From a checkpoint of a small transformer trained on Wikipedia: MLP 1536 GELU, no biases in attention or MLP.
Each number is 128 + 24 x the weight over its row's rms, rounded and kept within 0 to 255. Layers, rows and columns count from 0. Numbers have three digits each. The size before them is the row's rms in percent of the matrix's.

# down: layer 3 MLP down (transposed), 1536x768, rms 0.0333, rows 681-705, columns 128-255
# up: layer 3 MLP up, 1536x768, rms 0.0333, rows 682-705, columns 128-255
down681 130:100123176137115082164175128130112117131128131154137118160119116105136069128123137121154148110173116161137122104137130132130098114152091130090151128151123116079107127116128132097117135077144154136146138107111119115119146125137144139141099152158151170121129118121120132115126136118124153137134138115143179108113117143136104090108121168156113108120122145168125100135145147161077128118105
up682 096:134168115135119112150130097146174123077132161117138122123116132150108125130114143137105143134132124117119135129159148118111111108153144121133088111126105122117143162131132156138138123119092129160110123101152161151087145147143181107132110099093151150100137132167151131105148142131145128143127154163161118158124109183139103173119126134118152145089107121140105144161140138108124115071125
down682 097:138102093112157151101140126120099142139127143170095134125160125121157128136102138149145125149143148151093106128094089135149152118092118108131129144175110107136128146119112130109123160138143129099117100160113078123163106086125143133118108187155137104148136114118141101127094115098114124124092130093144170105137141091128181116113118105134133098142193116117128085111138086118161094137112
up683 098:131158165154141118123097121167129125145161092121117134151105082115113126140121158108133153133105165101114099136140120132154117115092144106142162125133074161074099134122155110071113134141131149108169143093144116123135156110111100093090147139130126140164116115173162099170120110143117159137126098084125127094106104155122183088131127119157144129131141103157141109093162137141123156135131
down683 098:134068121125134131109104113125167089142100155141145149147145143168134116129170140111101116153115134185145133102159143146132160125138126129154084137106161097151107159129120147156169134147062146083058173187186153154097110129130143108133151075100118121109117124120163135100146091188122123145118127164156134139113140112152077127103149166137116079096161141125109155139099117101114109126091
up684 097:152110141157126102118137142165181137132149102131119109160068120082177092156126162086147133092087139134129115103130115105173106113178153148134122175105142105122120135155099136147101121108109109053146103131167140125140109108135058142105148126171141114132085137147117093113136098173127107120114101162152121144131127138132092177105163139119144103117124149142123096120122125074134112136140
down684 094:118158138148118091126145064138115139109095171135170096113146137110129102139122133145113162148149091121172130153118171123108176108090141138133122085160143136119193145113135174144164111167138150133090133123134129109129172119147116166152131157152116145107136134106133155174123090138155139155129124149105167095097121107142159116154076157119116107163082124117134179080122132103144114142101
up685 089:107153137111124130135103129100099149116103156086109181108124127109189134099137087136116183116109148137144086164092116148158083077134139098121133148115114201153135133133074122145127130187138126119157118121107095098156131151127122118130112148119075121098138132123134148067103112099102136073125158127139121124122101128153165115143148124116156136093083129118168131156129114138105063151096
down685 099:106112163120110104125117124115104102158156085118116128131096131122158153098118168134132140121130114166156123162141167156086129152139137101144130186106127115127068118152130109156119113083130158158125066146112150174090155125147134090161151092145160131119159108110112140120169184176156121141110089128085142118109151122141121147087125109134124160146161110156122112106094111112153143128070
up686 101:085138124116127142119109155144164136126160126150124138120121115124088106132183122081134136138123160086176146094118141109157158098158128186152141148103150117163103080141135155097119107144146112122154150129111113159125110137117127143149079133096156123179134125114105113084131125128119149082127133142181123136148117133124103125100115127137131080113127097146127143119175176159119116130125
down686 101:134085125121160114135183132096090157127109121154102135132147124167153173115131102146101146105106117121147138139101154183092139136127109139104136117165117160114111161149118106129079121168126139143142162135165099135091109100133137126090131129157103088103103094123098129157156153137094098121151112156112105092183167153102113141133140088136102105132090119116136151082113123115128160131156
up687 102:133125133153175140115126093123115151123101079104105171137119117124119159185049162103180121093162145088132116137124129108124059115144122091143089142124149111123153142146168111096134134142132097109160068121075128122071148119146125113133123178093138140160124123160145126144112140147098150200134111178112119137077128117121114120164098162151126135128080144094098109140094143107097097163130
down687 099:080170121129098169134154136111133114158193162144142093168140117124116142142092137141139130144111091135137173138102119085104126083131171112132114129089178117127131132096138123103172153128131143121167168175116121106161111184129130101115107133129122118119173122172154111094118098068139140141099132107070112105131103124136148124107134132119146124100149110096106105119156150111156119163130
up688 096:128098145151119116147132144145124150113148114138146146099104077117120105110129126102142148125120116161103127090134068095166140126158136115160122123161124170106153158136107156138090130095100128149138083109173110137134155117194118136131131131124176148075106106105130100155111143137100120112136148134105143131097135157085121114117109116098134122127143176113126129139135116099144138122169
down688 095:122144118104158148127120131147159147141075159149099120117087134094129149179101090119107123154163115120131112082084176140141141152121132104149125103092155071138079102138145143113149154115177141181083100124130097129117128168156092102128129105131110094121082141154125100164085151134097136136067107132151112167118125119111122142142137097131170134134138132142185177118100189112109153108070
up689 097:119111132100105137128119135190157099148091129123080147177135129151182121138138102106105137142143123096137157107117116104157108076115136116145117121131155124106122079147121143079124112174161120113146157147125081115097135179145121124144105091084125118147153112087142100107133154102144154172147152104132122131142093167113140103123139137149131117121142119162110136109122077133156131129117
down689 095:118078146123082129142091149121164103139130080098114090127155136150144095150105135132098122133126135144125152123145156123176160129121156127130098148121172144133147138136078131098149108105102115129141120098133077133151156155118108130105158156152151127116165129145106155128104120160122115110147159154124122115155132074113111097116141154156101153139134098102108083138096120123107145134112
up690 099:155105144139143099174141168142108087148150115114116095129106098106132137137104115152120128122149139158151100090183166081154113166105086132141123167132115151149106107073165133120127098111119119147138123162097163123095091089084145137105139152088155169100125093095140128115123144118101105151142116119143148177120097125102146071136113133083121090137146143109121116155136114192114118145144
down690 099:130123135084086131093161086114130173089137109151129147132117106142149132095151124107131118135131111148128127173082115105108086123115137095157120091124133152106130126144116143156165109123128138135142147114131133121132100172173151101144067144107146125148131130179142135039105176120145117137138135118119124121140115124132135110118147163183078158140064145131136170140147128114174155107115
up691 096:154170153191133111130120123092126139109154160111105152104154172111136146127121131134118112129116112106138143158109091110129091130163112144133129108144157115093113100109130118125106140169167090109089130109101083135117127160192141163123130115122149106073119118137124134127108153109129127119084140101137117113086133135138125142124149132148156169149144137131152159147171145118109166100142
down691 096:137107132101148145171123087153117113154134128137148111120172097153106111124144127137153120139124116090160099098149131110134124133124110145150152172109079121142173116123130132133155126160110118106145130119112108141099086119128101136119153087133112139152122157139162117167139116115140118108124129137116158118148132126115156147145109135111145128110111080122083147101088155114111130145076
up692 096:143115117121166144118105113153104113129118106123124139154134135144117122120108132128086138150134160109110115174188112180144147121141175108128116125100127093106140093146104132123160173102107179176155143173160105110083175124123090056094132168108133138134119121128102110107132163156118138090168102117096170132174128124101114121080105103089122100125093170143093127092164145059178135152148
down692 097:158123121134147145148148124133123135099109151142122127157082113139102118104122105162123103157092154121135136098104163128137165092106143125146146126142150168149151150125161101112114167136125114133146126090067131118169137157149158131150168181131112171128110112163109143098127133142112131127070149132121157128127138147103141139131158152113175129136142134098154119131140132180082136116163
up693 096:080137129166131142136082173137110128084102112100101131147124137133152135098142126155122108137156137104170149121170132164114121104115132139155136134147118121151133133138108097141116149118136123129123108109111151137125122138117154104139142145121128101142131158140131131089142121127116111134128140175140114159166087114134164115137120081145160132116126102124107120158124081097122115120127
down693 097:117129142151122142087132120109163155099162144157130129148155118093165135132098152113148158109131107124124144123148155183127145146109095146163087118106096121130116166159118118118191134086148148133094117140168114106160159133113119152131098128145099115085097093103101149108139130138155111097150085131124171118103139121089135145127109133134116155128095089143128120121134116111175113162146
up694 101:151117145145110087141107119121087117167164088140136110119150125117133139131132080107153136109127159170125132114127066104124081107157170116163134121084095167131129134092136126128140153133113126108113113135178156099149131142108105128133106138156103136117124145123128118115128137122115121108153106131124100164118141138112089115131113114147155112131146141165159106142180121150088127124100
down694 098:149137099143130192111146132164121116096128079122128125163152170114119123130131127123114136100128116121151156134160145147160134116147094134183116101150140139126129085129066116147113088145154187116161137088118113169148092130151109084145134117142139069113097110094125106101150115155150125133140134114122106146160152120150149172119077136104143113130101167129133136141156121115138146095108
up695 093:131127137155109140125109129139158138110132106125120109125120099106136118130178140170071139122164129137120149162114148136081136119171155158152119126162108127131133162120089156150147069120104160149128119135106132130078095110069109130103114135105101128145134100135140123101132142146194127092125141118087161136088135133114086078127098153145082164111132150134120142157154154126125166113138
down695 090:127117115129121117117106127139159147140095116128144103127146157114116138132104129085150072128120118129149102111148099112160142124094141131119127162145124125105120105170161106078074153144166094099134095157155148143170099160110111161118133139151117163131166122128161158148127079099122157133155111105089110135147122142183132126141144113151146095136127136133132123149076096141141074163177
up696 096:075125103139125114135129098103132150119163112135138120094135148107127076090122145135142129160140149108152090108137141093106093130135106099175111155124084137109157134131116105116147177149154101124115139111128184143088118112101125136182116130172150126129145159145123152172115150175130108148115132139128169110141118167118131119134118138170142124096111111145088093117132110139124142161164
down696 095:150139185137144159085081134108091088158104127153111121130142126116141144139157087079145165102101099142134176117102137150144138131133151140115134077114169104117170143132131138128104095113126175112137095113063133110151135070144168137111133080111140098119117116111141133127128096095121127138132123129099094101142146102108128105108144133105153153125126177136092172075112131095127145138111
up697 094:164154152098175134145136098119103172095132154107100101103113200120086123116112140126147084151140115080136099133123127138126109108095123154099160113118167113139198135113072126145122149088136106116126133114119140077168092164148103108126151120130128165154120137157145156154102101138122161154098132111156110141144121111136118157127085124150148113126155151128125131131134138118138116175136
down697 098:127150117132083152136127108079149096123094083158116138132187109131125136143133139102160119080143114123136145140109135142081131124100143160128129107165179148160141126152111130111110128138129141146156146133152098145131141120120117132113107155139184169133137129168150111133088121085115141143190160117084138147094094077138153109144106123155129072110101140129106107091155122087146150117118
up698 095:085093166143120122101113113125140114165147162134129132130101122103112117106126122152136158130131075133131100119141153161142120141129141111163116184104120113152180154134151111094112099114092114059133117126156105107120164117147107155168147117132144133155102144138109086115099136126158128118132120121174158184120083110131117099110161132139154105121115149150158082159187089133110146115138
down698 101:129144128169158090168144149135096118146123106123131106140182117166114126147120124113076130130131179127125133126122101150125134113141141123099162094137145090149119155130103102118157098103152125145172178116119130115133086128100155118112121127133129158098145126169108122135140105116136138102154173097125096108138115175100137173153097127132106120089125076104098132148074159120101112150146
up699 096:129106143163134139090117108144157087140062110092096127104140151087133097134164133136126150141110130111156111160172126137113137095118160121174159132136098159149146088151118135167145144142187121120148124129094144154089092146098128100137104136078098109130148119117118120118173140115131082084148055134109108130139120149124154110110092146157164160114107102162093138175102165099094104105120
down699 093:077093177123117124119145155146130140131166139130112136140143104120131117108131141141090096111104137148160174116085096133146147146109105135136122156124171146135116154094122126108150134140121153156103145101128099111120139154150135131143121145114095129157100164112116128113117099116100112122136158124086152088138113131112086148147106142126123071104119152130187142119097109154161118122086
up700 073:142124111137117147094129148105092151131145142100150145101089164112122159102124132131095167208130162161130147165154161107175139117096181098128107138082115137144190182130088168128117132124099114099108102158109107143095133192105116131166127101109081150161155105100129149131113114128118107117117147133184119068100108141117130133118124147129144127118187121099177167142158130144125128143151
down700 071:159139168110137122125134116129080101103128113106151129156092125154151132125130150151151143136128139106139107124165138160146094127123138082102123140135133124165134123156130095099155141124118109138110122128065092140106095164150121140121127143114160179109079146100129148123106120102106160099119108122140093156146141136083106108126122108126124161146128130151099158119116131132126075148176
up701 115:118133127126119153101133082127178159097146149116126106118118140121148157145133140147170120150115123135109083119125149139120136150110136147141127115135127215128148150127110137118145131082116108139117144086137125139083107107183149135102128137142103107137121099139110116118122136039106111133106111124135125142101122126139111151125134121095164135115161112117129097122144192106166130102111
down701 109:095118152124117105145170123120098145113113124106122148106128113107102108119096134102167115152130120134117153093120140124144090082136120157108131137122132129137113089112130101133119115112113131139120083138146121103138137149079175102119157104123133132129117128116143100130120069133130092132144126165120157121135108131130096128117090142122120140110135109125125127145156124123131093071111
up702 106:099104114138096156137135104123095109141119147087122164120158111111124143120140169110124114113162120113063124108133149097193115155154143117114150099122105134164113143136135129183088097115128111126170132134138176150122124135128132128137102138165122171092145159189119127127099152145103142134163104126122093110151130136150089133154100158172093118097117121121137119111163145130153154144125
down702 106:144124092118094126182128131129086120106142103127174120141104146119157135139146108156095151102121133138161135148124118154071177128144149093111104145145112126107120145149174087134135114111136119128155119144151081124070149088136146173145131121085133108145114128142136161098134145103149108164136170105111148117164144151130096121153131121112095135136157121151121111100105105118170120126116
up703 073:109124080160166123110157147109132105079158138136142108135118151106160179098158181158068121101132136149099130117147163140134105147125123130147111103114104179157169169089121138122135125109130149130124128111086106124108105095133145101091102136110148136140149136136125117141127108121159106080144100162100146094112139149080122140159125126105155154120140154123110123086138106124114133147146
down703 077:156124107131091129093143121087137134120081149174132161114160143121157152123150147136149137113132129153135110098152136112135118086126131137146156119188158108163124142149153094110148189100089114144095124093141141112132120162107112165155129133124127147103145108135142120165118132128080139088169151081161137122125124173063141137116147145151100106114111088132142133138129163143118122096126
up704 090:118151146142122121082120139157150116133092092147127136167138172107154105148135148169107129112097110106103094103085134151109107145102137139176108148143131156123123142051143137184145132127151131154146079131116153160121152089152143143136097130125168115150112136130081152143142096150125191134163114162163187143098122095128156097122133106166108117166111164132081053101114126107131110144114
down704 095:158082101093088113154144144167126137163124153103111141118140088144108162160154143110118107156181149086109121112182162106159150105128113131101134128114083104147103130181138136079109120100090106133101118121128145117140116092133199133157100130141114108139142141113127123113127139078149113162137159123150121134095129144160118191095127091154101148113100127106145125127160138144147115139107
up705 104:110121150153118088129167130114079126107142111164105118158127117107133119123141152152129124094182144100138113108090127155132134089037118166144114114121124104148101124126125126117125151099104115120166116142145135161120172092112106141105102145132078125059106114128131092133135142131141132059111091121113128126118136148141084142087120133184149111126130147114137135096139116104148187091120
down705 096:117138122136134124156127121130072121122091145137195133119137106106101137108101137112117170145139148115111144086180138112118108185177149121102143104066116168161157154131160090146127136138135137106122173083133112148150099111141141165131112089172135154134167111134130124128112103097122113166098178134147134106134087106110130109125145123091140175181133114171102138132128148109139105162145